From a checkpoint of a small transformer trained on Wikipedia.
Architecture: RMSNorm before each block, rotary positions, no biases in attention or MLP.
Training: a variant of Muon for these matrices, 269M tokens.
Each number is 500 + 50 x the weight over its row's rms, rounded and kept within 0 to 999. Layers, rows and columns count from 0. Numbers have three digits each. The size before them is the row's rms in percent of the matrix's.

# layer 3 MLP down (transposed), 896x224, rms 0.0578, rows 833-895, columns 56-111
111:457490445511493579529448375552507543524462605464365482516427480520568522553593506531574544506546472460550541469491516387498517487478518523475536515471565475516442511516
129:498429507417471428502468373472456524459572575606528451551530491532474591512511473570430534510433550469518497596529583527519498498534536625413473484455514445522515540508
126:460523542605468532571497438502428435449525505513442511533435584497478549455544512457478543652550471611450518583496461462502597448472483505512514464468429464481463518521
118:517565511438542429418645535477497595509498488573486510511489546417520437466473586491483431499457492555544430600491541485540447518470473457498420406498533539467472528485
127:524550497439488457501449583497427491482612612492506543576489582449411497442547456423399552484541383480505551583561452545491453525474562526435400546561461427492461516496
044:549553530621465523577475534493480539574587498509523434586481462445451564512468381484463483504469502481510519550389557417502464562495488592505627504542458439497513593522
118:496481475519468561412515499580489530485614463470491573423443534474490505585517357493533487517490508468517408517538449457417453540578450489590496497472512528538387498488
108:461491580454501463422545492492491504498520494448516515478398492398506516549477535524527490527496484560536413439554538561525591405521475546545541515535479539456568527525
108:545443481489460457429464431533451525346517493511384556538467529535492530511526546507578482471460492466407472519619450514455390509494374536447453469426520471562479489495
124:498509524479499472504570505550453448477417513474510464443568443490494436540491420637481545448615435494547479458515559495438399509415492491510565476607475519432494514491
117:475473575506475542473500526476505491544510539431556513514520523517458514417471571472456463547500589502542499532525530465533463572481490579491395445552538469510449485486
153:513547482502476483504377466543462509625594461548421531554501486449658503522518580540480502532480531534574471455497524580485485492501450555451514526512535555498507409491
118:473525482513487415514565546343392540456497442543554504472448442553426450638527513455462501500440418607464434519582564552449493561455477494451469504491596490433488473457
116:419541488517507552499509523555505509463476505508441495497488518482515584449553511492467527451456533527391481427559446498449536561532543457549478501428510483485539475483
122:496604499461591568467523415408534507494513529519547467605484548474541580508503429593566482444575470574468482506518521451491548507519460463500441542522556476522534512416
060:492416466533543557552412426560541529404501511587558428525513479406557528497573594532502595438476436454511535535469578496493481558626453480471488534471483532474480528491
118:502414540466519494528475565592436529502563590432486463524494432558488557488487489464504494436563506528508568559546450441541523586418501428523463487517440536492533576512
054:492489442458599459487486488490560474434577564511447534513667439506550469522464449466487497548524429463623562595474528522496553497489622563500524519523518414580498440476
105:550565430488487600451466448469491524580501488429471518517561524503544474505413560591467517543476509519522491560487514522447432464542503504477535400530548495410479583547
123:428439532552456573514487535564461598533524579510600506527510419429512551525580555392499541500543493536588475498523431568568559418588532549486491514510593486549548464497
096:596528577476562445501615440466445466501468468556413460501500494545545508511554616477477473457405485548462531506480474498523487447484520485552482438510452481407570556488
105:642578501482466573484527438546557384464497442564521342466440556368487508483474470495440473491489485455524436480474435571510487465600529450530512499540452460446470522544
105:479432478490583565459545491478445413495508452461570464523503437460513534493424447476587414494589439467614421491502545517558547572485467524562505440492540428482446568472
101:406504508423527450507486529402466535503470528458462584501440490489472550491627521590484559444563474495461461531421490503489519462516526488579515489523494453415592483560
100:486584505537522502506499520544554535511530501514488462556483548492487480476483533447566446565419474495488462487500426504492499451516477461474548492595486498501570457417
124:344477460501493493503528468445456568462448508447440527512575446547528517519438494437582490561528528503464456530473548452503486459556559500526456530496427485485516442521
103:401525469557608541587505493449461543459345509414454549552498479553553508431445498472410482560384523511528474485614525519475496476603529410495514502502443537552554464542
074:397507544492473566500513492484525484503484543517492536496509453589531482549502529507488407652526496501541564472488565478528601504516481575488476500565554536573612521502
117:480485451501525493443556499500447545620480467507479459484460472406536449445530525502445542531477529417366525468488428527495501576562502466471493504477555500469415513539
123:477468519543554557463540542474443520548413462563419507626475599467519488532519415544495584441360476551425502491473480491455593515587522490461504475532421432563479533465
052:529530500569531411506516527548468543486500486514551503512418452435545481491412489415507530452530514486510462494420487495513471476537500513556487513487413453466456506519
129:496547513495428467520497447463535498494404485508455509501599485633488541466513437488491551460578484457543569482454547466475436568452466439535486530598461489515505414470
069:353565520474461520450580485492441542500517537556399482508468513425521446546539450533559544503437489522518512533498468382525512508591505530522476534492545530500443561535
104:451485479494461533474545458493447482498495534485513481566535536478439538439591470513521550555531412548533434480449461537502561436430548532609411528531564558496497435459
113:478579529481585509518481553429492508373437514429539512413544524528370540501509473445462494410562421599469514446605505569525470480508630493488496516478579509500454479370
097:459397528418457528596531567471472509528440453449592546534533488481506537436485457455558513438412404524552404562538525507456509439513483450521556510499501557450440566493
071:443544537535418498561611468428486499496486435481533510446492593553508528535476479473429480525528480477526474516443505557510461597512467438512461438540507495530499542533
122:513513425496577450476549544513534497429472415478590546509459518445459574516535522526565532466554464475539521471531529515475468502338436506450444575554538517416499473489
091:524386538542506489486503559482505423475524477476549532549479520461497468556542536494524536551448465469495500560516501516494417541500551579464442461466531424461432434534
051:557450444457474555516524506510490517563392459552528469577492491630421451468532420440506413478503481496453517541525459502553464466418466432471502526495495380489518523528
130:535664492497509515543533437504609531517522427504533486545488478542480439380548473468438550434602527507532559512468526520466499526453542484524586425397491507529539563520
045:542482560482458440535598459481451628462439519533581543529454519541530443418485418457466538446523543513490522580484563518431501595527479432478428465500527486485540423465
073:525551448448523597454472446462519473553440487570513671493446465477515503550583453461394428478472474579494552556494543508419425483504520482496478519390506458440538463552
065:505532381542588419521487456577489436518354506595491476547573454545517378515442474483589482561505556559563487489555399491537552574561451502577493483510477486435504524419
119:517506567575481471468459542475464492507419534445481458534410534480498512552538474633539483456481530498561500643541478523531406466499572506555483513496503513481519392520
082:492464502454456508479450544466482417436484473590375465469529495452479446593540517489413485491460496549411501520481526518470426530533508540468523502524483439499566556572
119:542537602495531471538490545524562512522517588470511434567561529507495536419516515527476553435494502487484511439501571544412475463479502505535552610624423504459698525521
090:460535531468506589421491457506582590497479561457532596497567510489496532400498510582463476477496471559549602427526439524461466411477600452458531484648473385581490449480
116:424519564428514487540494464485522452477481469598441519496533546532427478482441523497559516410476462474422484580509577500407468424542414595566490404531470504505473529437
110:547473531503542486562464519494518461510512528483508545487519558347423564558503515487533458445563566498495524501544502482567461493477552510492513483552469429483383499461
116:488476487529485488456452528548558512532512453521517481547498547490543467523505506499452561425399567516454620601419412551432526443563570530505488507526490612475544493519
113:484515472537617541573564517544548413444436578509499459522584564496499441531484398534421579532598544529606454446424475546469562553480385487501526516496461405500536461455
122:578466571477440548545557520463548437587391451568407490575522529480472460478533497465473506514558542514475535521528480534434396469568430457432520530448517460592524484426
097:511483604540541484517508556481459518475566463515450523517586606451535516550476489485481477498438578449482505505532422554557573532530467440482507475424607552510518595473
045:499498504428528510442514538486420448454508512548549515439543531471406499477488421525555523430375498505522454478458608436386534531570598520575421420542503502517473536512
111:495552504488427456491510510524548526444438482460491446474537466548475544457552561519407435468594516443419500594472464528493425564484464508477447492454585442426559527482
070:407538462476370528430508541560570477503472462438602508512516546581511581327513427472529519472490507494553497527438449533499473516416473481527528393530422474462572507508
088:494527576534488462481375566488472470426472513522560570485534547609458483469506385555549544509455477528485541462495533460493538496536551436445579480510477495476598522506
122:567526523442471496423546450447427499548518473581466574498550485508511447497493557506437637545492508524513571484508570486515432456544405551501518438499516460501489464516
100:482468411524383541506465490500466545543449558523505562500524570628536612522498478505574557457580515547472518442293546475475511467496485567576593564541480526434401432487
099:476500508497501390488526534513543502473510507468522463482594516514450528513463515369521501485439535523539439502376565413509507418507424447450613488526437521493512495508
084:638454457522614494458546484486550464559494529556495476586514403498534582497497524542482502511456600505494511487432490487504516567503509455432506443517503456456515534540
108:411417469413537525497485463531503524480465516413514492474470422525478516457529506537632536517574563474423561543436507485529548429393618541555503505463504525543443505522
# layer 3 MLP gate, 896x224, rms 0.125, rows 834-895, columns 56-111
133:491503534536428546559459473420428453447495536559485586518540462529550425448535483552400505461464526436564464406548491563559515535504510466444447456401445551459421569446
119:606526520467523556442478480409556487448426601522484439597503481522514502488512443517483469459367440452515503480539479550511522459536455501545575521498492460499523540493
123:555429519531583501478481578455519534537545577536483477511574419484572495418500464520442464431500512493529446576516591460528482487477547632540497513508467438502419517512
117:480538567512501429487464421526501528464415517474503480435510539550589526517508480546597342488518595533550436491514563463426537458434491481514477414519481563460472415500
048:505571544558541567431531443526599450540497487434482493519479565530509437524384493567487473482562466454497541554566567461549437545450543562446545511476461598595538594457
104:587476526485488509360567543521487436399505497494629552502519581450523551613599437432499548504540512531409540554517406560457471547541520549500515554476513454432453528543
112:384505478473458529590396471468467459530477475464546540493508638498437472430457514581470518453591525487558534487452489553554546548531535402438505431511466498521428458414
104:526485345461532451412524500517479588464555498457464517578570543523463582433497502406525521471481518519469495540481468512464449517499429520452511448436576548526545542410
110:521467493476523505474445500459567483555527481551567477441440570541432480499560540430503429455395548486400515499494515542565572472467480536489541514463537487471625548472
123:489530536487485465534536475509453546563437471463536517489588498408439477509518456482519481549550455466423517462525404480553541388544602552563488542430508505564513461521
135:581500608451462532431533580538483440586485502431447444467494482522503523510520552510530538456473576562493527467540565552446520514549567541589462555452477473482468533492
114:466416475473539555546431524515445546519503514539556535583481408411608479581601510546535542541537539540482419444556513561427445448447586451475463428528519479472521459430
123:495534586469494574494581519449569428390520495547495526480427547565524491512537517468502531447479461483513547475610514514423566478541432444491518488528417415496447527543
117:492543514384404554530499450481501534524515549411542482483398437528540513531482480472505553457508514462528468537541484514490503526561564436493539496451504537479488569482
063:506429467468474523525468470508544556473408493559553475515497491500557485493530551590513578487552465445518537507510498481452530427504495527424496471526587526548492513501
121:491427494612517441496473538460379519578411501478530448524475476490462531486477608508552546487467517578448557556588456469581432505422497454424435582514427515501526454458
058:547463505488494545503507468505421502582416515507559459516493484502506385504589500472459579578438524474484462527428441561473485515435485468443482589562525538513450436488
117:548501534549496447588486510529421444508499481583449560520514536463490482394605442492364523454472525463571483483600525540525574545514535446461519544516444405561504467440
118:450413479452491443572399386471526556534512562485448558499507398470567371530577457497437492446583479490473473553512511577543543504595543517434496493497500550576515499542
099:466496495415571448524460479462506475524519495471482375421554551408463404487486504525449584535508438450562458449537497545517394559593415482480481433478504658534541576608
101:411456435483459465599508529504549557495494539502460546407581543483441493470561448545499502500565510539545556450542440467469555566574493546468481463509499533570569529500
099:533451550534515561492494538469466484511432483499425419421522497573481447515490535411373499534457477488544509475515465519497454556554594578585488469446450425490484506409
103:460470537423506517462421496617489518476502444493523484532511514514511472517457511451443491498469523412479525493489507527568448473402490543532501485504513420527528523493
100:517499552432494501455479450474478492536452526413584487515550540498459427486513479450455478555544476528551430571545572528526486426535402507524452551460489455498644438582
110:407544472474441524469556542428536510391500421513406526454549487441468513534486527496549442531437446481442517577442543426510430483549479482492387616508537460492539484476
104:356506462508388498546549437448462549498377586480523521569456522491569581433526438573428494468479570555518559482517517607540551502494486511489526508451551481551518542537
074:450427605394455453493456490544474455456493498438595525488522451511563422397479541496500539496532492474554458576501503563506552462524512533459549405512519482541514477485
114:448496512534529509437554434540515463447537464514376441485505489504460551512521442503487466427494493639571458467493459577514495473523537471558476485483401581492512488534
116:509592546591483385536520423546465493482527483468530455522517414480533410541500593489455526421471516552515427451497492512448472475605480452600504445483513607477425501500
055:522427478549549546479559587593509449502422439496515526518479412548534601373573514534529538591489452566436457470477486552381481479470538526594538486593505513518563562518
137:495452440584491541469564486539517552522522517520443510465562426485458507467443557492542532509510467567442465420564434497507536474451542489481554489560464484491470464528
070:430478499565465520484549490582425456536523503498455471554501545511337468487441521466475514486582372558432523545595406549576480464569490608582524504483482559575506541497
098:572433462553518525517601587418454527504541522556425443513554578467484578465577504521592533439457461553502478475462503485480481486530446518552510425460525572461484514471
115:516440504507562450498511483583524492420511514514525534526556515519523556513490466456459520566510523526486482513461487454501436515493507476542438532504503537460540419534
108:502464414554523480497529448485481527553506517413509539446578598483425425458579512554517570579515556400564560581507562582509477498535378459475420585491519530507486479541
079:521431425503470446462492492510455519479385586590465597441473525506473472419527506475496521548548503550400386514502433481520434475571524519501527406400593454539533461551
125:525429477477489433478571490593542564496602483460432473558488527516457549441568593527606469491515461420589577515508480496451451449481478555527551594470571539403507526542
097:529549517625536521501502523467519494512537516424509521487391518433524545463452511509490521491534421498508505460509524547477498478480528555465459528557553463491474464522
052:451513464555523581452544579429518486444477516495486467531490461645550561479425471450570533497529485451485506473419493525541560414460503514472464575558504452467485463514
133:634464470528577571507515624442548504459450507481453447486490506572539375509565552467386504520462558531464498549401546501463482486519440541522481479603487474506486524534
048:591405545493522474503494464547459574485502510571559522501498600460548527406476426486464522468431559563442548439577468494608363457445539449534507477528391542503548557480
077:515528459499508486557644615473542557509498525520481404535467490531499506364485472518391535519511535480470447395442497451473567439514478532476542489446425506528496534498
067:486408566408583547510568474597466573559416516496463398506501500488506546554482563552551458527440519589575444449514511513544479517527501545541505466553484447473504460501
111:555562517462537504420530489499572560493514441554482446509539473476472356459515521399456573458491475483518552492542579428465566594359454513456558572527495446527463620448
078:491517574457575458437528527521399435490418502462535631489416400508563501526523526444485555501469535555527473505528434419572588545481585525527501543500499394520604566533
108:596514544421489426544467400489539422455532578465500428488485507547494553512474567452457604486500500460388486500558551520417478506518517455541548379542549562521497531522
098:583473487532540482562508452538566590403544520462540480583442485459480518530477529413435465518468586475519460403446529499606449475468457520471509542357420556508462462568
107:574436455636433513421568544499453548522514487620465475514500471481515472539506442480530495531539477596493451645547445447539524555443510571503574536523487460486493428556
108:397428450514498463431499522439510490472489467472479476487523441557532507524450453472489464602470536550547506464454527570572524558575442512492542487432507443504508529496
118:460539564419496535440511502480448409456506394424474502464568473546447512579509503467516506499564505512524568543547525431523558411539505497505487492522447495468494503559
103:486509387529546460461442543437609542463522400480466531545468494440539524539429543461376525516504499566392511399536521461559465547535532474506510583507498476491425513470
119:545441521519548477561525501491508473423552509527412465464520494432511348457487514607496554445534500459478529495538505513622424477459435530454470516430515619546514486494
107:428447500551452540509588544528375510619477458537404478410456524523501435503455542490478468398430507444452468529490454461515471544483514575504530512442427583475503430433
049:423594609438516485533556475484418515435550496487511460473491565521507476484459561463598543419479462465549487509443661399396516540524468447538437538478473589465528492491
104:501450472429514503480429479509503446499511517568466485479556495507508456482449532521474461442499453578520403534441434535417572581476505416474485560425361472546506577431
073:558497467479399583492518458612487531526542509517587609499479444471538481465527501514536518425499523432488525627409414507568522539531518491451497482453435527558522520525
092:530446445508480519579494505544549558516518431481476573520487462499411533565469465480501387386585457507521489532427409511524495451512635481451501368570488478571541485519
123:501503502419538492497537491478512509619574453548492538548577490525477419388508422518498568629476521497473553497541540528489395452519430563498499436450541449448433481487
097:469554475558461490505554496480433493494515462425467548610494492458529479490472414504471579440402549544473468551513498560450547441507508472484463516431467455576473480552
101:513493468505607571569450414484448489485564433503482500529486521527503514496495447572403500545500552574519481483604421511489503562589521546551445505511480540514545450443
089:553471530411477563491453607487566520584461457466461513567539457472482491492417482529562506391485543495427461515504553462449621435516563535466552490577506500549468526541
115:549395533534482482482485498488564512369372498472571402431541491480602473590477474461490504508518451443512460464469486523496477508520522498494415486507502487566452525479
# layer 3 MLP up, 896x224, rms 0.126, rows 834-895, columns 56-111
135:506416522550380506521511488383421475510479528561505607476613499531535415468553421475416523468574563536496481492513554597561465499523569432459497467388448524506404530510
115:452434491540483418535511513551465557551483433437516569416472522534443460544520503557440467577605533572460449484399534534511463486504546542492495527609503522509441472547
121:530496592560583478493501591405504531539583574550458505470502459503511463445492512516497514462476534513549481581531556409573494441491540635540529510497485463504427446550
112:513461382516528594571559584489468484518568522478481588590538508442414459510590500459423635543467313448469540521499411516545499520585511497445533497446526494485536503482
048:465479554529515551479473492590501523514554429455483464451446396601592467454463434491511547539490432435541475531512493508491533551497490465425493507456521590519449475450
106:480443530507454503473571519533488496448463451542562491463438551465472468561516430519550567569556511506405548490526439444398509483553527531538571517489457479500451544513
106:422454477507511492626466529468528520592440536472554483480480527505503395513404438401556479378505487455472556509528477563542567496454459477545495451489527529525470433424
104:470488402411653432468463486530533490553554476428512519466561575517497511457428503482499547494537516459477522599475429536409457496501452452492504455497504556463477545464
115:492549573483516451482578437542498454576388592528435492519593374506562477539422436651548561540485433456535461412510532523420519449460448505475508505530495509444490511497
118:492445448571430541541496490496540400463549446510543603455509550503521547501521524511520517473507492474480479509404574464450489572529413510511506555469428391478578504492
131:557543577511517473395444590495537470466513466489502469456556503450432494444453604496566458419558560541592480574622601528500512480527595496529500552505489496498552537509
109:509463499503499494495496620551513506501469478510475481632491576387555506592493594536472580515580474515543444479559535571526456528468569433516555510507490521539499477521
119:583476523515546522427516558437496536487475468527423544478489379450579431514380456484477518455502528549552415547393424465532442579533599596549595519528460503478503483417
129:496595566448511538523527461513498509491567541529513468596476609423523500496435552529534565389517457540490436505505450561510463501401425456497486493518575530373526539463
064:529569512435561397499537570468448413574551530475458439538504479587402479515540427472514493432520583482490441483514508479475495520494513479596527500423498557544496517502
114:502477504519530476405416525503528467502491505477491444454489477515507511536497513443491505499490469476491492523554423458528488571493405371505499543464453513505468552522
057:555526485466582523492564467467473404528537423487646526424533489551418601510469441509501587455444471483435494511503510482520553483438535505524553471489572531452607483368
115:486564561476518538445596528438493429519525427513528519440572453547511523529476466519519467600500365547497507516429535503552537420539438468465454532470525476403568485580
116:501423454467486395594367500447527561471506579483524552535573413519521426456562465466453501442578553501461506534535504565500565534603504528520442538481503450522445480522
094:494536518643401559527618561509483512514535419482504589500470393574504589515509513500515416470497515461466542587461471461446582439468536429519509512480484409475455453361
099:416447429521449425561471542482500534593528477498472478402556501470484532537564449592485455558499548548518540497559465501559452559519505575517515529466450526544516477511
108:500449514543498590526488496482473426520480522490483467427420478570523452517472555460423498488448471553565510535453500533506376513474574475536501500428484425513520539356
101:494462476407504525479498427532452451528504483435555457530418517556493440572458531548378540570526452390526596459509446422587471464479459431508513492446490454456537500636
110:531467550447566438523502528456484512518494495498494486513448493566498546484536434420472595573511444560564475490537543541622449518503495454498397489535458540464475502612
111:449532447532475546424501481436479556453505474502477563524475499484496552440476522468464369501438424498447578574341575424491449485592444463459434481552466499485545474512
110:584516631498517425460429557548471436493504528469487557536465495457537470494460464529400457482544497504493501522534472452424508474555543407478471514503486604558458466459
069:399395589372477430493493497590517523481538483383552526478482449448444478356511506478449521470477457535512454588440528552519542463559446432521517454501493518582507498448
115:465506473439477420413455631476586623480499460478539458616416452439468563409530504454581598478478439400494517534554442539565495521506529513494549537513536524549502479509
124:490517475618453472544531489452469571451499532503482564658549434497418431480564507533543536382471510504558436521462529519476569556599448400464493462502486492514429512488
056:434559507475644450479592499518527317523459463422538485448575509472424560424540517528531506461446493509429508542531487501438529454452498433524391526472518462565421584468
130:544592510479473470523466468541462502513438480536460485505462551512587472496495515512488482557503451399508517458488602527477429500505445583501459442493474510455456516466
072:539405483500372496450504473465534513533446507513529463428485492427452469501565529533514503453518570576504476508538451611495545553473484559465623455524493473605501486483
096:583462475560488543488502603505447546540539529512479505508534512491402546569559472532658573430568499528431423566497514543513470521575448530499543464490434530482489498536
126:545490497640436512514510421563550482444462451525473410509459557433549563456558405500509590564433447464452476469518578470526522502495453603540456478538387505480461471550
105:423436528461394523476475527435598513490419453457473479472547499529546533438490452504528443508525453509516500546605515451460421509505563474487486575542495438569605526523
078:515549467590506516505479417501453415543548432463591515534522459539519514459593610480490551411512430522556499517465477478527579491484553554521509451461482468507530496435
124:499454481439545427541518396585481538427594493421475610599574575506404501435458480582544413521466517531553532481503568501457456472499483557518541620490484499355512515488
097:518433494392461460533628493547551430461490538494467439486537462499468462604532514563509494496454474400437492519605542553496480435512457403500432485417399484496531492602
052:545495474462466435481452524528526475595472516542579575451488479371495483473519469560503475461438454492547460536597502530464436522491514538484548437456526504630510455498
137:458455533499561513454516543583496501539495522513544525504510498495588484566563474477535556496525520509466551551560501542466521498500452534498477508489451505496484585550
048:479541517486528440428473475490564439461491523447452536522536499480504521581581594431505435540450469407525568441507489547555533436455467609467590518484506463456456579557
076:503495562526547462552571598532465535496502504449519353569523478473535564436470477534488552522496474453588415481470504479448570448518513578507501562518443519511509520436
066:547390496561499420521470530524487533570536463393558395589383581506538563561420597523494457509422462543545413497510503472426448476546491520594537518544460541498421534486
116:484544431556503449548470551526434515535490523456510520520469545535467472582498494649576474488518450489517547482464452508502436506579466467474466459423544605434608439508
073:505485492584452558519476509433586542518541547523557412457601542405518481486495477485481399457495485468500528436571535535393455450460432397513469542491476629492388533420
123:417441486561526534493485561504492547517498420499515573479508472519419415564524477465546396478566497499533518466462373406583452539459521518428428485512501510572424472468
094:532481486491452569446426510433515511546444469498547494528503504541379536483421542547519508514514461619453538557490527434514551539588458484444479575564455440392584537469
114:494527576413551493503368452482538455501532466393477471430518550534557594533454487541470497552591557436425605392400491492416478519542459464492443419479546548546586626440
117:409445500506449480421520520496459551499430431436542481458521447597564407524536462474520521518496549543473536480433474548504557513584519521478449483412465544467544569556
118:452476517517499487587619589567567572564488559502576538518410529530489562443479506372551451530463514461494441546497532526543530432468526495530532467554591454516470416440
104:496479528484448545547592523511468457479457524489643520534580480522477430521522447546608497525488528492572574521477516462493427453462460546509495459439524531449506453560
114:421487548434459462426497487534493487598383452438504513466501506439470571504484556419462443531461510488430523509422418490464552474454562507486557485526499403482501562501
108:562571450534525492548448479426635426564467571483564476561439519495590503435528495465485523575558496510522478518438602503447447420440476446487529514533467388482488540507
049:519572519387494526523573542545490591490536436545506484557520491405440505490500604398494651489458528421515547491436551479524432518528444540500468509510556618391439516470
096:477532615486517509561412395475452531536489439481545566499515614559434497466442569548414520394494438515509582474559479494491483524523466486496449551553540489390534560481
069:541534499571557419559528446463438552502482511539451467494537572584475393500550445490595472614451516519517490431518583481414514447473582557491484432481598391444524422497
088:449512622441528497481452433470459476486424537513615451491495487495509502486561499515464612556474481582492533430587553488497487525443424488557466512454485498495506568498
113:473438476433513511516559509553468516565577444520551505443556434517535456471487411518498599594487611508489491517540546527519436505444486556453531505490545462476546433562
101:508578487534487430495505445403448459417570535411445511573509505421507461540436437474390503490364566557529498550548538548446507473532522436494498484449492493582424478555
106:515468455490504540503538459454471528473449601533432502469513505557579448477477555524469521592469460491556481522565484530394454525513569568529544609504525496442465456555
093:488522488461513470531448469474452498501493528404523593449437483532449508554530479436480384425622548466545489451581561493443461501455494492488455547493483565523523501571
120:592537431517455499588477524508488498392454533540449454520495536500541481591461466549455459580539456405483432446532507494571500529481543480468434477503503580485501526474